Weights of a small transformer language model: capped logits.
Each number is 128 + 24 x the weight over its row's rms, rounded and kept within 0 to 255. Layers, rows and columns count from 0. The size above them is the row's rms in percent of the matrix's.

# layer 8 MLP up, 512x192, rms 0.0821, rows 323-346, columns 96-191
size [ 97  93 100 105  97  98  94 104  95  98 104 108  94 105  95 104  99  98 101  99 103  98  94 107]
[[128 153 170 127 144 141 120 121  89 148 119 141 145 138 101 129 130 119 146 145 132 143 133 129 134 116 152 118 143 164 180 118 137 153 115 135 142 124 103 103 114 141 131 118 143 112 119 117 129 100 136 132  93 125 113  84 140 134  78  96 120 142  97 141 137 132  64 124  98 119  82 115 109 136 152 136 132 151 157 106 133  78 149  83 119  99 107 131 122 131 179 100 119 127  85 131]
 [110 114 113 146 128 126  78 115  96 124 146 112 134 132  72 129 104 153 140 147 105 162  93 125 103 160 140 104  72  73  91 162 151 148 159 119 154 148  99 139 103 133  95 128 122 112 168 112 138 103 131  81 106 165 147  97  93 120 131 132 147 134 109  88 120 136 134 120 116 109 103 117 143 100 134  97 146 139 169 137 104  90  71  77 125 136 104 137 159 132 181 143 118 146 108 138]
 [ 80 105 128 155  98 160 115 126 121 138 163 168  77 122 134 126 131 120 138 136  94 163 116 166 145 150 123 172 111 143 151 140  82 170 116 119 164 164  98 172 157 123 111 146 153 109  77 118 170 143 156 123 101  87 126 124 132 139 119 100 121 127 111 101 131 118 141 127 101 121 180 137  87 121 143 111 130 145 140 194 119 155 133 145 135 118 139 130 159 152  75  97 147 112 135 148]
 [112 111 143 108 102  68 170 116 117  89 117 116 145 151 131  90  73  88  84 132  90 152 120 114 118 128  96 115  94  98 136 130 155 124 148 103 143 125 146 129 135 139  85  92 135 121 152 133 102 124  91 147  81 129 132 125 130 147 113  99 144  98 108 145 138  86 135 131 126 144 179 110 120  98 129 134 139 124  72 118 130 151 121 116 125 166 148  86 138 133  66 114 173 128 135 154]
 [110 114 115 108 110 125 129 127  66 133 118  99  87 128 121 113 142 121 156 116 142 131  73  70 123 142 119 155 136  86 120 128 113 134 113  84 105 124 145 110 150 122 140  90 109 103  86 108 137 139 132 111 138 135 156 182 109 100 115 103 137 118 113 107 163 131 116 108  75 143 121 141 135 132  75 132 151 163 116 109 112 147 104 118 103 149 106 136 104 161 105  64 134 151 108 144]
 [128  96 116 123 157 117 113 123 118 151 164 123 169 150 159 121 140 185  99 117 121 112 185 150  96 146 150 100 154 145 130 155 132 118 107 156 146 148 121 162 103 127 118 144  78 135 131 122 130 120  98 123 129  86 149 140 146 140 119 114 158 115  94 117 119 126 123 125 107 180  94 152  88 124  98 182 152  86 139 129 140 109 168 144 139 137 157 175 150 167 112 157 132 135 143  83]
 [ 77 153 147 115  90 131 132  91 142 118 173 153 126 147 164 136 101 126 114 132  95 117  74  92 127 101 155 112 170 100 116  82 121 138 120 119 150 161 106 176 126 153 108 146 130 127 156 131 123  79 132 143 125 158 135 143 160 157  99 137 154  83 160 132  96  99 144  95 141 134  97 144 160 137 159  64 152 117  99 109 159 118 162 150 130 101 137 124 126 110  86 121 140 142 119 137]
 [146 114 105 101 136 112 104 154 156 111 105 124  63 123 149 103  94 104  92 115  89 135 137 143 140 102 121 166 140  93 168 139 166 148 110 149  83 152 125 136 147 121 106 141 140 142 117 120 121  95 123 124 125 113 117 120 131 120 108 144 136 113 139 169 129 146 130 101 121 169  89 132 103  86 116  94 110 127 146 128 128 168  99 130 136 148 122 114 131 118 166 159 112 132  64 115]
 [109 117 179 131 111 145 129 142 134 104 116 117 115 104 174 102 158 107 127  97 147  82 135 139 140 174 148  93 137 117 125 101  92 103 144 140 116 163 107  86 124 107 119 147  76 151 101 154 123 125 140 124 132  89 110 119 130 125 162 124  94 147 103 135 168 144 134 162 150 147 122 137 109 104 117 155 144 142 119 136 166 149 159 111 160 142 128 132 111 130 161 117 153 143 121 178]
 [115 109 147 147 131 106 134 151 100 128 141 205 107 104 123 159 154 112 146 145 135 136 155 141 148 142 180 131 146 138 110 103 127 156  89 137 148 136 161 110 102 147 112 104 146 122 138 124 135  99 116 102  92 148 114 146  73 143  90 170 178 140 122  94 140 142 123 101 102 180 129 120 135 133  97 126 124 169 114 118  90 113 145 103 126 155 154 104  84  82 143 134 117 108  81 107]
 [107 105 148 137 100 149 146 119  70 149 171 126 106 147 105 129 173 168 142 152 119 129 119  84 145 112 142 155 126 134 148 109 150 131 147 155  78 114 129  85 126 127 127 114 133 170 148 148 184 113 105 112 115 142 137 119 140 156  99 118 102  99 143 185 114 144 168 135 113 121 113 130  96 103 117 165 101 138 120 105 107 146 144 143 107 131 154 113 141 102 105 144 112 110 136 137]
 [121 144 125 191 107 103  69 148 102  95 118 128 116 121  97 131 149  96  93  95 141 131 133  97 151 123 113 126 167 124  97 108  84 140 105 120 108 111  97 136 138 136 103 125 101 179 131 143 118 141 105 173 101 134 153 107 177 111 142 159 149 148 134 154 134 111 161 148 109 124 124 133 137 119  93 131 149 109 125 144 109 147 115 171 145 116 131 145 124 107 137 106 149 162 143 114]
 [145 138 151 159 146 149 129  86 122 147 100 134 134 112 105 101 111 139 143 129 118 136 122 100 107  98  95 161 111 152 147 135 158 139 131 143 127 120 105 113  85  98  99 133 119 112 103 116 160 131  97 175 110 137 131 175 102 165 138  91 151 118 121 104 113  99  73 159 131 122 133 130 160 115 174  98 106 137  95 125 142 125 130 126 178 122 176 131 106  98 140 144  93 108  87 157]
 [117 122 116 148  93 141 120 148  86 132 158 140 145 132 135 185 128 130 146 147 166 144 126 204 107 142 125 121 116 175 125 124 104 140 165 160 142 113 133 166 155 129 117 124 123 137 153 124 147 138 105 124 179 135 174 121 160 126 112 146 117 141 103 174 101 145 121 144 101 120 109 161  87 150 150 141 118 138 173  87 124 120 163 109 124 132 158 116 136 174 128 121 165 145 134 125]
 [111 123 164 136 179 169  93 123 167 118 127  95  94  96  92 129 128 139 114 177 132 170 131 107 112 121 181 131 129 115 139 142 121 102 146 126 150 140 106  60 158 120 171 135 100 141 112 145  85 154 124 113 113 148 104 120 144 140 120  84 125 116 147  70 105 134 108 159 133  85 134 101 127 135 167 149 143 117  99 144 154 104 113 138 132  92 112 155 112 118  64 154 141 143 141 128]
 [127 134 155 134 118 131 136 113 117 125 162 108 161 153 137 143 162 108  96 145 155 105 152 106 123  91 143 185 154 164 139 135 116 145 162 149  95 120 115  79  86  98  89 119  98 126 139  74 121 115 134  96  82 146 121 152 158 156 136 112 137 107 134 153 135 128 159 112 130 177 120 129 119 136 155  92 138  89 179 105 150 116 155 180 135 118 144 153 130 117 143 103 174 112 152  96]
 [127 113 109 122 144 117 106 151 151 152 132  93 144 120 147 136 133 153 135 119 137 137  97 121 122 155 171 139 112 161 170  92 162  85 148  99 120 123 137 140 111 149 105 138 103 113 111 161  92 154 103 104  98 135 105 116 137  99 101 145  92  95 151 124 147 140 169 139  96 134 122 151 100 121 131 150 118 138 124 121  76 143 122 171 148  87 142 121 184  92 142 146  92 116 169 168]
 [129 146 164 119 163 163 137 130 134 147 100  96 115 157 126 127 128 152 186 134 138  99 103 103 115 141 167 119  93 177 159 147 132 113 146 133 122  97  95 135 114 123 145 143 101 156 128 124  86 122 137 102 160  92  91 141 120 162 132 158 153 113 128 116 108 103  85 123  89 112 177 122 108 146 174 107 171 160 129 108 149 129 111 139 124 122 146 147 132 138 128 111 124 149 135 120]
 [145 155 121 136 116 144  96 119 103 181 127 103 133 119  98  83 157 122 100  89 101 141 136 154  90  82 136 160 104 156 113 149 121 167 133  96 133 135 103 133 127 161 151 149 132 102 125  81 105 158 102 109  97 129  90 155 147 128 112 124 110 137 135 129 146 128 104 141 154 109 139  80 127 136 138 115 133 111 162 110  83 129 123  85 148 108 181 114 149 167  95 121 149 157 147 139]
 [138 119 139 122  99 174 121 129 119 148 127 148 156  67 118 143  88 127 118 125 123 129 132 141 138 138 124 112 135 151 119 152 112 121 123  80 169 150 156 125  97 116 116 130  78  98 104 117 161 117 124 142  92 118 112  92 125  77 120 155 138 120 131 169 149 138 180 148  96 146  86  94 133 145 127 127 150 135 103 115 106 153 134 128  95 144 162 121 119  77 126 142 152 168 158 128]
 [158 153 140 107 109 128 151 162 132 135 126 127 110 145 128 120  81 115 160  77 157 140 163 117 133 135 139 108 117 180 134 100 133 167 129 113 154 109 155 100 151 115  99  97 138 149 150  97 118  93 131 132 146 127 130 134 191 109 137 135 129 108 116 122 109 107 122 145  73  91 122  98 134 162 131 145  97 152 196 110 132 118 119 106 122 119 131 123 137 142 110 152 101  87 147 130]
 [134 139 132 160 159 124 126 139 129 139 124  91 106 160 124 124 153 128 150 141 123 123  92 137 121 157 135  92 132 132 102 109 131 102 157 143 155 146 156 116  96  81 165 150 103 160 125 146 125  98  84 114  89 160 124 131 158 130 130 145 157  96  86 115 122  88 172 141 103 154 139 157 133 148 105 152 140 125 131 113 132 122 164 126 125 105 102 159 112 131 139 133 175 115 116 171]
 [110 135 153 113 139 147 136 165 131 156 165 148  87 150 110 156 130 118 146 144 153 117  88 148 162 142  65 147 145 109 108 138 134 140 130  81 114 161 127 111 114 119 136 140 151 127 120 149 128 110 176  87 144 160 138 124 107 135 133 118 107 144 169 120 101 115 138 170 130 133 143 120  76 171 145 116  77 159 136  94 123 131 130 119 113 196 125 131  87 120 144 138  99 147 133 167]
 [167 136 144  96 115 125  96 115 130 144 108 168 178 175 125 135  94 146 134 148 120 131 150 110  92 139 148 116 133 119  91 135 132 156 171  94  99 117  93 138  96 123 162  85 174 119 125 163 160 123 119 131 136 170 143 158 148 173 131 135 117 116 167 103 111 128 109 109 140 153 143 120  73 120 127  95 117  97  87 123 173 178 123 120  90 143 165  97 129 141 158 126 122 133 136 119]]
# layer 8 MLP down (transposed), 512x192, rms 0.0735, rows 323-346, columns 96-191
size [100  95 100 103  98 104  92  99  97  99 102 102  99 102  99 100  96  94  96 101  98  93 112 106]
[[144 140  99 155 120 129 171 161 150 126 121 113 119  87 142 108 173 117 169 159  67 129 135 102 158 152  91 139 105 148 132 105 124 167 121  96 103 137  85  84 126  94 113 128 144 129 140 152  82 143 185 130 124 152 167 104 158  83 146 121 145  86 133  95 127  82 147 133 150  88  92 165 139 118 140 110 134 133 138 166 130 115  96 118 137 117 145 142 126  79 137 146  99 109 109 188]
 [159  97 105  75 124  81 113 142  92 133 133 114 146  96 129 147 147 105 116 136  89 120  95  93 111 108 115 111 192 152 152 148 107 133 110 102  90 141 135 121 133 130 167 150 126 126 162 177 119  76 121 157  97  95 157 123 146 179  87 141 109 175 115 139 106 129  72 146 180 172 109 153 144 122 155 147 130 142 146 152 114 118 111 118 130 137 116 125 129 146 126 141 157  94 104 148]
 [ 98  87 109 127 129  94 161 134 118 105 113  79 128 176  70 140 135 127 141  95 113 100  83 110  83 147  76 157 113 117 128 120 161 147 148 143 154 110 142 114 138 122 142 116 161 119 114 106 193 123 124  97 121 101 114 131 135 164 149 158 106 133 157 136 133 126 110 123 110 136 159  95  98  71 160 136 124 107  95 117 140 134 115 113 151 163 130 129 125  96 156 137 120 155 169 101]
 [106 133  82 101 128 109 112 178 129 124 132 124 106 122 119 129 139 107 136 169 140 154 145 117 139  98 162 124 113 133 113 128  95 111 116 124 149 130 116  97 108 104  91 131 127 138 136 165 164 142 145 103 145 149 152 131  72 160 129 161 130 164 125 127 160 118 118 121 153 140 154 124  87 153 129 157  91 166 109 159 118 117 169 143  96 154 150 123 133 128 109  93 158 101 113  97]
 [139 156 108  79 122 147 153 113 150 135 138  89  88 165 131 141 114 108 131 106 127 115 124 178 106 110 126 111 112 140 102 150 121 119 162 145 127 192  78 169  96 114 100 154 163 123 109 138 102 104 136 120 112 196  81 138 122 169 119 126  91 138 137 136 113 120 123 111 162 111 102 112 147 112 158 138 125 110 123 155  89 139 139 110  86  99 187 167 125 148 167 145 135  68 176 122]
 [ 99 105 145  59 111 105 134 114 160 109  95  90 105 118 155 140 188 127 130 148 100 119 103 114 145 109 122 144 135 122 115  83 136 127 104 119 173 169 133 137  94 122 120 132 119 161 135 118 107 152 172 137 147 133 130 127 126 127 156  83 113  94 136 132 143 150 144 123 167 145 115 160 147 129 139  99 105 150 118 148  86 128  83 167 123 123 139 119 144 112 142 132 128 164  96 155]
 [155  83 126 133 146 141 136  76 117 121 109 101 133  98 169 148 113 106 127  82 135 119 160 125 126 156 141 139 112 155 119 114 104 158 110 133  96  76 151 125 150  91 126 115 162 110 105 158 118 139 113 151 152 164 187 144 150 170 135 132 113 111 121 111 132 119 134 129 131 105  91 122 141 135 129 176 121 127 162 123  97 137 126 134  81 123  58 140 117 147 137 151 143 100 139 129]
 [122 112 113  84 117 145 106 135 136 136 207 146 128 129 139 132 102 115 140 100 116 135 159 149 177 101 129 107 114 126 133 124  97 120 114 104 126 164 114 169 138 132 125 101 104 128 174 127 147 141 124  90  99 177 176 124 106  98 125 110 132 114  83 133 117 108 119 150 148 111 151 131  94 141 142 133 154 135 147 115 138 116 117 124 122 117 129 122 129 149 117 160 142 107 172 140]
 [ 80 141 169 147 154 115 124 136 138 157 130 134  92 119 159 126 111 173 139 122 107 112 110 112 114 154 120 131 133 135 116 126 139  97 125 115 114 100 134 158 142 130 101 135  86 135 172 125  99 112 126 147 114 112 148 148 148  76  97 118 128 110 158 117 109  98 157 133 164  95 133  85 140  90 120 109 136 135 160 153  80 128 123 129  96  81  97 144 142 133 116 174 115 105 117 147]
 [109 104 155 114 153 125  83  67 117 130 140 125 121 128 149 126 112 156 144 117 104 143 104 169 126 132 115 106 138 115 137 164 124 135 129 115 133 141 116 175 165  99 120 131 153 104 151 111 138 102 116 141  96 146 143 173 102 120 102 102 151 144 140  90 128 176 147 122  80  74 112 116 110 115 145 116 156 117 191 108 114 111 133 153 124 116 125 136 176  98 127 134 150 115 167 129]
 [157 107 133  99 135 136 111 148 100 164 121 145 124 117 154 151 165 122  83 139 132 118 111 134 171 152 186 129 145 132 144 132 123 145 129 133 135 132 132 130 150 134 121  87 155  96  93 142 118 108  68 141  84 110 122 136 144 133  98 135 128 155 140 168 107 150 180 133 141 116 126 127 126 106 131 135  92 144 102 115 194 140 161 105 165 130 135 111 161 104  88 102 120 109 134 113]
 [100 115  90 124 134 110 140 116 134 129 119 172 125 143  85 109 136 123 152 173 146 121  86 143 133 110 152 129 116 156 121 110 148  82 181 102 102 132 168 126 133 188 137 146 131 105 138 141 134 181 114 146 132 133 141 122 178 139 143 162 132 141 108 150 117 131 104 121 124 110 111 141 160 167 133 139 121 144 113 157  73  98 118 103 141 145 135 131 122 126 131 107  97 129 150  86]
 [ 82  95 126 127 130 131 152 119 133 113 108 177 112 137 110 118 131 100 143 113 111 121 142 159 114 149 209 142 127 129  84 132  87 115 157 151 105 104 136 151 156 117  89 137 129 150 116  86 128 178 144 142 128 130 141 114  99 137 113 149 114  99 154 134 143 107 110 124 101 143 106  89 127 115 141 120 157 162 135 159  91 123 143  86 148 148 114 140 112 151 134 138 139 148 106 115]
 [ 91 110 133 117 111 100 179 165 108 132 176 138 164 106 146 114 150 160 148  53 112 101 115 132 174 154 137 120 118 124 144 137 154 124 183 172 129 110 117 108 181 130 154 114 151 144 122 141 110 101 100  93 146 155  71  72 110  98 120 115 122 131 123 123 120 124  87 159 149 159 117 110  90 122 115 170  90 136 135 129 117 162  96 128 133 108 119 125 150 112 130 147 112 136 142 165]
 [120 120 124 142 163 110 127  97 121 150  94 144 138 135 116 106 152 155 128 151 154 133 104 150 113 136 121 130 110 159 141 146 139 128 100 147 101  82 102 127 126 111 120 145 164 139 114 118 117 117 175 135 132 113 123 132 136 125 121 137 145 179 134 137 133  99 150  85 165 103 107 168 149  95 101 117 120 100 111 143 146 139  85 112 121 132 170 134  89 188 140 126  75 129 118 154]
 [135 147 109 140 103 170 140 117 125 129  87 116 147 164 142 122  94 118 137 119 165 151 123 121 123 153  90 107 133  80  95 149 119 106 138 118 100 146 116 148  87 132 104 138 154 172 128 122 118 147  95  45 150 136 143 112 141 125 118 152 116 165 152 141 129 178 111 138 109 112 141 122 137 166 194 129 150 118 159 140 151 156 114 132 130 130  79  90 120 123  87 151 180 137 114 137]
 [103 112 131 124 170  97 158 126 134 143 155 117 118 122 100 139 111 121 108 102 179 130  95 141 146 125 142 120 151 158 144 133 129 141 137 111 144 152  81 145 121 144 188 109 144  84 126 138  70 144 126 139  97 110 149 124 107 117 124 124 169  99 134 134 138 104 128 134 145 123 139 113 125  97 144  93 144 105 137 182 122  86 104 122 135 149 138 123 136 112 119 168 156 137 110 167]
 [123 119 157 148 130 117 113 146 117 137 139  86  71 118 146 159 124  95 139 147 147 128 131 165 105 131 107  77 142  77 134 147 157  92 186 123 146 114 158 129 148  90 101 142 137 146 131 147  95 131 165 117 113 147  93 121 116 126 114 119 132 117 168 105 168 141 114 171 137 154 143 121 146 136 105 120 129 107 122 118 124 117 110 186 169 155 135 146 137  76 182 124  89 136 132 117]
 [145 152 103  94 142 102 126 156 133 136 112 144 113 132  96 160  78 116 123 172 106 119 129 131 122 163 103 132 137 113 178 121 128 126 118 130 121 162  99 176 167 132 133 121 111 119 127 159 152 146 111 126 109 115 155 115  94  92 118 124 124 164  77 125 170 114 115 147 148 123 118 139 139 154 149 101 100 110 103  85 108 139 137 179 144 133 126 145 108 127 144 140 148 148 146 108]
 [161 116 190 108 165 138 116 162 106 142  78 136 157 173 152 113 154 127 100 107 115 134 141 112 118 115 132 100 130 141 114 122 123  90 123 149 164 116 154 114 157 111  94 194  97 144 139 123 148 102 113 128  89 128 125 144  72  68 120  74 152 150 116 125  76 169 125 166 122 125 154 157 125 110 151 121 101 128 140 180 175 158 117 147 139 107 160 145 125 144 116 118 134 125 137  97]
 [132 123 142 127 170  96 132 141  77 136 137 133 106 142 173 168 139  68 117 113 131  99 129 129 150 117 117 157 123  98 142  82 145 111 132 152 139 127 143 113 157 114 140  84  87 142 134 154 124 190 113 115 118 124 129 121  75 132 120 105 158 110  88 169 144 147 159 126 130 109 141 125 113 169 115 108 131 134 111 137 170 109 153 112 150 125 111  90 111 136 177  67 135 121 178 143]
 [142 148 107 159 123 151 111 150 178 116 125 128 125  98 160 169 173 144 100 114 144 119 106 107 119 114 137 131 141 133 127 132 159 118 140 151  99 114 126 156 126 114 113 136 146  80 167 122 146 182 125 117 110  93 161 196  99 127 126  80 126 133  95  98 148 160 136 139  96 157 171 127 130 147 137 105 171 136 158  95 139  82 158 101 131 123 144 135 121 117 164 112 181 103 177 148]
 [ 68 117 156 128 130 129 128 149 111 105  92 130 121 115 170 116 107 155 107 135 153 144 141 105 144 105 156 106 115 144 128 109 155 152 181 170 115 109 118 170 118 149 122 119 164 119 147 128 128 171 118 139 104  97 164 153 142 106 143 159 105 138 147 157 129 119 169  87 122 100 113 116 130 107 113 155 119 132 125 118 132 116 123 140 181 143 158 141 141 127  86 130  87 126  79  90]
 [121 119 158  86 148 165 144 136 116 203 131 121 133 106 102  98  90 117 114  78 139 129 126 127 128 107 114 115 129 173 148  85 103 116 137 121 146 183  97 103 141  91 120 133 113 169 153 135 148  78 119 169 133 126  94 136 144 126 155 149  97 157 135 143 153 122  83 143 109 127 109 142 124 152 134 169 124 120 112 154 104 119 127 136 114 129 108 149 110 165 174  78 131 109 125 118]]
# layer 8 MLP gate, 512x192, rms 0.0785, rows 324-347, columns 96-191
size [ 96 100 107  95 102  98 101  99 101 102 104 106 107  98 101  98  95  97 101 103  99  97  99 101]
[[150 142 121 113 131  75  82  95 127 151 175 125 109 156 133 120  89  80 138 106 137 125 119 132 162 149 103 116 156 119 141 107 127 138 129 123  94 145 145 107 132 185  89 149 154 162  94 118 106 124 140 153  75  90 125  85 126 133 142 158 134 116 180 125 128 129 144 122 131 123 142  84 132 150 132 147 125 191 134 145 132 176 114 143 136 116  91 149 112 116 108 112 167 131 120  66]
 [119 120 153 127 163 105 150 140 128 115 141 135 123 133  88  94 111 109 111 136 141 136 152 106 139 122 159 141 121  94 125 189  89 146 120  73  86 174 145 124 113 149 144 157 113 126 164 112 166 107 106 181 109 119 102 116 157 113 122 157 123  94 100 136 138 127 142 128  99 105  82  46 142 141 102 138 114 113 130 125 158 170 142 144 117  92 166 146 157 148 125 128 170  97 144  84]
 [114 110 124 188  83  89 161 116 137  73 134 110 154 131 133 139 135 128 146 121 139 136 130 129 132 142 147 157 119 104 123 121 153 121 136 141 169 144 139 189 114 122 117 127 131 135 130 132  91 134 109  94 148 113 138 158 163 102 105 149 152 165 100 160 145 120 161 120 109 128 126 141 119 177  87 145  94 151 104 105 100 108 155 124 164  95 101 117 137  85 125 110 143 109 128  82]
 [113 130 184 131 143 124 127 117 134 142 142 154 116  93 147 104 135 119 159 130  79 116 142 113 141 112 129 159 132 179 183 136 126 128 127 139 149  90 149  81 112 141 126 117 141 142 144 124 152 108 127 103 138  87 127 174 157 104 122 150  79 127 141 112 138 170 139 135  61 178 124 146 165 132 101 111 124 124 162 112 147 138 116 153 127 125 139  79 150 121 117 103 155 129 144 165]
 [109 119 124 135  74  74 136 134 132 155 126 114 106 139 143 155  80 133 131 117  95 102  94  92 156 102 156 118 104 138 145 156 114 113 109 151 135  82 110 130 150 132 120 128 137 173 106 146 168 164 157 112 106 110 124  95 140 134 141 166 108 102 120 138 118 109 111 145 142 116  69 149 134 153 150 140 134 156 128  99 101 163 150 133 117 118 122 145 120 111  92 109 118 140 117 144]
 [118 174 130 140 181 164 183 129 139 152 138 103 137 128 119 135 164 136 168 130  76 103 130 155 180 147 116  99 138 138 125  92 104 141 103 131  98 160 143 135  95 137 139 139 140 117 119 135 125 137 130 108 136 111 130 108 139 146  90 137 107  81 132  98  99 176 178 115 125 178 125 116 168 142 106 128 163 139 184 131 164 146 151 103 156 143 149 162 103 128 123 120 114 169 132 137]
 [ 97 120 132 151 161 142  72 153  94  86 109 127 110 140 101  68 107 115 115  78 142 121 135 155 123 146 106 117 138 162 114 132 135 175 131 169  95 156  99 153 136 114 161 133 190 118 123 142  94 112 106 183 132 126 100 136 132 128 119 131 137  95 160 147 165 152 136 146 164 119 117 143 103 165 138 140 138 140 143 133 128 120 105 126 140 119 116 169 110 100 121 105  89 131 138  53]
 [136 148 138 143  97 115 148 122 114  81 117 153 134 159 122 104 115 124 128  88 105 169 153 160 104 103 111 152 117 138 147 102  89 165 131 147 137 122 123 101 138 117 119 104 117 155 124 136 100 129  99 103 110 115 127 154 155 146 172 102  99 117 148 125 146 138 137 150 105  78  97  78 128 129 107 162 172 163 109 142 121 153 155  93  96 150 119 134 114  81 137 116 120 132 125  74]
 [ 94 105 147 113 147 126 116 138  93 132 148 126 133 131 138 114 137 152 135 170 111 141 177 116 130 167 147 124 125 139  87 137 113 157 150 109 125 160 131 136  97  82 162 153 185 124 165  90 145 100 133 149 132 101 137 140  94 141 131 130 144 166  94 101 127 179  84  89 137 148 153 203 141 136 121 151 128 119 158 119 104 152 112 107 104 112 114 140 130 126 154 110 154 122 123  96]
 [132 120 137 113 137 145 112 161 135 105 119 145 154 135 136 134 173 105  98 151 129  96 147 151 136 152 156 142 108 157 116 145 151 154 157 116  86 172 107 104 147 129 116  92 129 109  86 145 127 141  97 108 142 126 106 117  74 115 113 115  99 147 148 118 144 166 124 129 161 135 160  91 134 101  96 129 128 150 116  99  95 116 158 114 144 131 143 104 128 149 136 118 159 179 136 111]
 [117 125 160 166 137  79 116 136 124 153 121 133  89 139 137 120 140 113 142 121 148 153 125 105 136 151  89 175 133 139  88 117 145  92 112  94 117 145 108 159 143  99 128 120 123 119 134 121 110 110 100 108 136 131 101 127 158 139 151 134 125 129 167 144 129 137 158 104 188 118 134 142 156  78 159 145 146 149  87 128 133 120  98 146 119 143 137 125 132 139  82  85 108 117 150 144]
 [110  92 157 140 154 140  87  89 153  74 105 125  72 132 173 154  97 146 138 100 142 118 138 156 162 131 140 105 114 153 122 160 145 151 148 138 100 136  80 110 150 169 145 131 142 144 109  90 111 161 117 140 110 164  83  92 138 113 133 138 148  98 146 154 102 156 145 129 127 110 100 126  86  76 150 142 145 154 145 134 125 143 154 122  98 123  92 142 120 134 105 105 146  84 139 104]
 [ 99 141  57 137 139  91  88 152 163 133 107 140 144 157 124 145  92 108  93 164 101 133 139 105 142 110 113 142 162 138 157 124 167 123 117 120 118  73 174 132 111 135 146 107 130 119 131 129 120 180 140 152 123 138 133 130 112 153 116 149 113 117 102 118 168 126 133 120 118 120 106 128 154 130 134  94 125 148 138 155 144 107 134 114  64 146 124 135  99 101 112  82 124 161 125 145]
 [139  62 115 141 101 113 135 137 139 109 115 106  94 130 124 109 160 171 137 166 126 137 125 148 160 114 147 165 122 154 106 127 138 131 163  93 154 102 135 130 171 120 128 118 151 112 115 116 143 118 112 123  88  99 109 143 105 149 150 121  95 142 127 129 142 168 117 138 133 129  74 174 157 150  68  79 173 128 107 151 124 112  93 118 139  90 145 121 135  92  98 144 168 110 169  97]
 [119 161 163 119 142 102 147 142 154 132 114 115  80 143 171 119 159 123  90 114 114 128 133 163 106 196 123  88 149 178 127 134 172 151  88 112 147 114 112 101 156 113 152 112 107 124 122 102 173  89 177 136 158 127 116 134 105 117  87  93 116 131 159 118 113 120 117 121 157 136 118 128 103 182 103 166  97 119 143 117 168 121 113 136 125 126 121 148 138 124 144 144 105 120 157 137]
 [ 61 123 130 129 119 115 103  97 158 128 112 126 112 120 172 145 103 125 154 136  75 133 121 126 161  95 122 134 138 118 181 142 117  76 122 143  98 140 115 104 123 143 127 118 125 106 148 158 101 119 149 104 145 119 154 175  73 107 111 166  93 137 152 105 130 190 181 141 115 130 121  90 123 132 106 133 125 135  87 104 158 103 117 127 166 118 147 132 102  88 120  92 110 121  90 141]
 [ 92 128 141 113  99 158 148 125 109 104 108 135 116 133 125 144 181 162 132 136  92 136 136 167 158 164 130 123 108 136 121 109 123 147 148 122 118 155 133 138  83 144 138 131  91  80  74 108 147 153 119 118  86 118 158 119 161 140 146 129 123 163 111 148  84 153 162  98 144 114 132  97 104 141 173 124 166 160 128  60 135 196 119 163 139  77 118 117 131 126 149  98 124 101 132 131]
 [121 133 163 107 123 100  97 138 134 129  64 126 154  93 118 142 139 147 132 126 119 132 143 127 112 118 196 170 168 170 150 125 102 135 151 152 126 144 119 133 108 135 118 148  76 126 129 107  97 123 160 113 154 100 147 148  98 128 107 169 105  84 127  88 117 183 138 158 132 134 132 142 143 141 152  68 106 189 103 153 156 133 124 143 161 152  82  91 122  97 168 144 127 118  86 141]
 [156 140 116 110  96 119 149 120 150 125 127 134 137 116 158 148 103 155  90 144 123 101 163 144 148 128 106 129 115 171 178 172  93 143 143 132 146 121 148 138 145 131 164 107 104 106 110 119 112 164  77 127 126 103 126  81 116 105 110 159 126 162 137 127 148 152 146  99  95 140  96 136 150 129 118 102 156  93 128 122 154 159 137 140 125 147  82 112  95 105  92 118 142 135 125  95]
 [108  90  80 122 141 100 175  96 137 120 154 145 157 169  89 159 149 116 151 142  68 108 133 159 178 112 111  87 176 127 174 131 146 141 125 131 183 133 127 123 122 130 107 130 144 146 146 161 134 112 110 133 123 149 102 130 139 163 156 145 138 110  94 114 150 128 123 153 154 150 161  91 128 116 115 142 112  92 166 105 104 105 100 134 124 175 114 170 132 139  94 141 147 142  89  92]
 [ 99  85 141  98 123 143 125 154 124 113 113 118 140 142 144  90 137 117 121 114 114 124 124 129  85  88 136 127 139  82 108  89 113 136 127 137 124 144 130 106 116 106  99 120 149 107 145 145 143 106 139 125 120 129 106 123 115 153 108 172 133 114  65  93 110 160 105 133 139 190 106 109  92 114 102 149 136 118 139 123 151 103 118 147 145 109 124  88 133 156 177 173  98  94 149 116]
 [103 113 138 103 121 171 130  89 160 117 166 145 101 145 110 154 172 159 139  88 115 109 146 134 122 124 114 130 138 144 159  82 114 119 157 115 112 114 141 128 151 126 103 106 125 145 141 145 140 149 136  84 140 116 111  80 124 152 121 141 156 110 171  80 152  58 141 128 102 120 121  94 115 128 113 158 187 118  84 111  73 109 114 122 109 116 123 145 157 131 117 100 125  99 121 130]
 [122 129 139 146 110 129 125  81  97 120  75 141 125  76 175 156 124 165 134 104 117 132 113 114 116 117 110 141 112 161 138  90 101 120 145 114 154 157 132 168 160 127 100 124 137 112 159 121 137 100 149  97 121 163 163  85 128 141 144 146 108 119 131 152 129 114 162 121 163 162 130 151 128 124 115 124 169 107 102  70 162 149 101 118 137 127 126 123  96 117 126 114  83 121 143 127]
 [128 132 166 161 140 100 115 140 127 132 103 149 147 155 136 130 103 184 127 120 125  97 133 111 104 154 117 116 131 140  95 135 128 148 142 111 140 171 136  96 139 112 115 129 155  89 115 100 103 141 127 118 153 152 170 126 121  79 116 110 104 144 131 116 108 146 144 137 152 153 102 157 107 104 120  98 122 117 129 104 105 105 107 104 151 141  54 111 119 131 111  74  96 156 135 125]]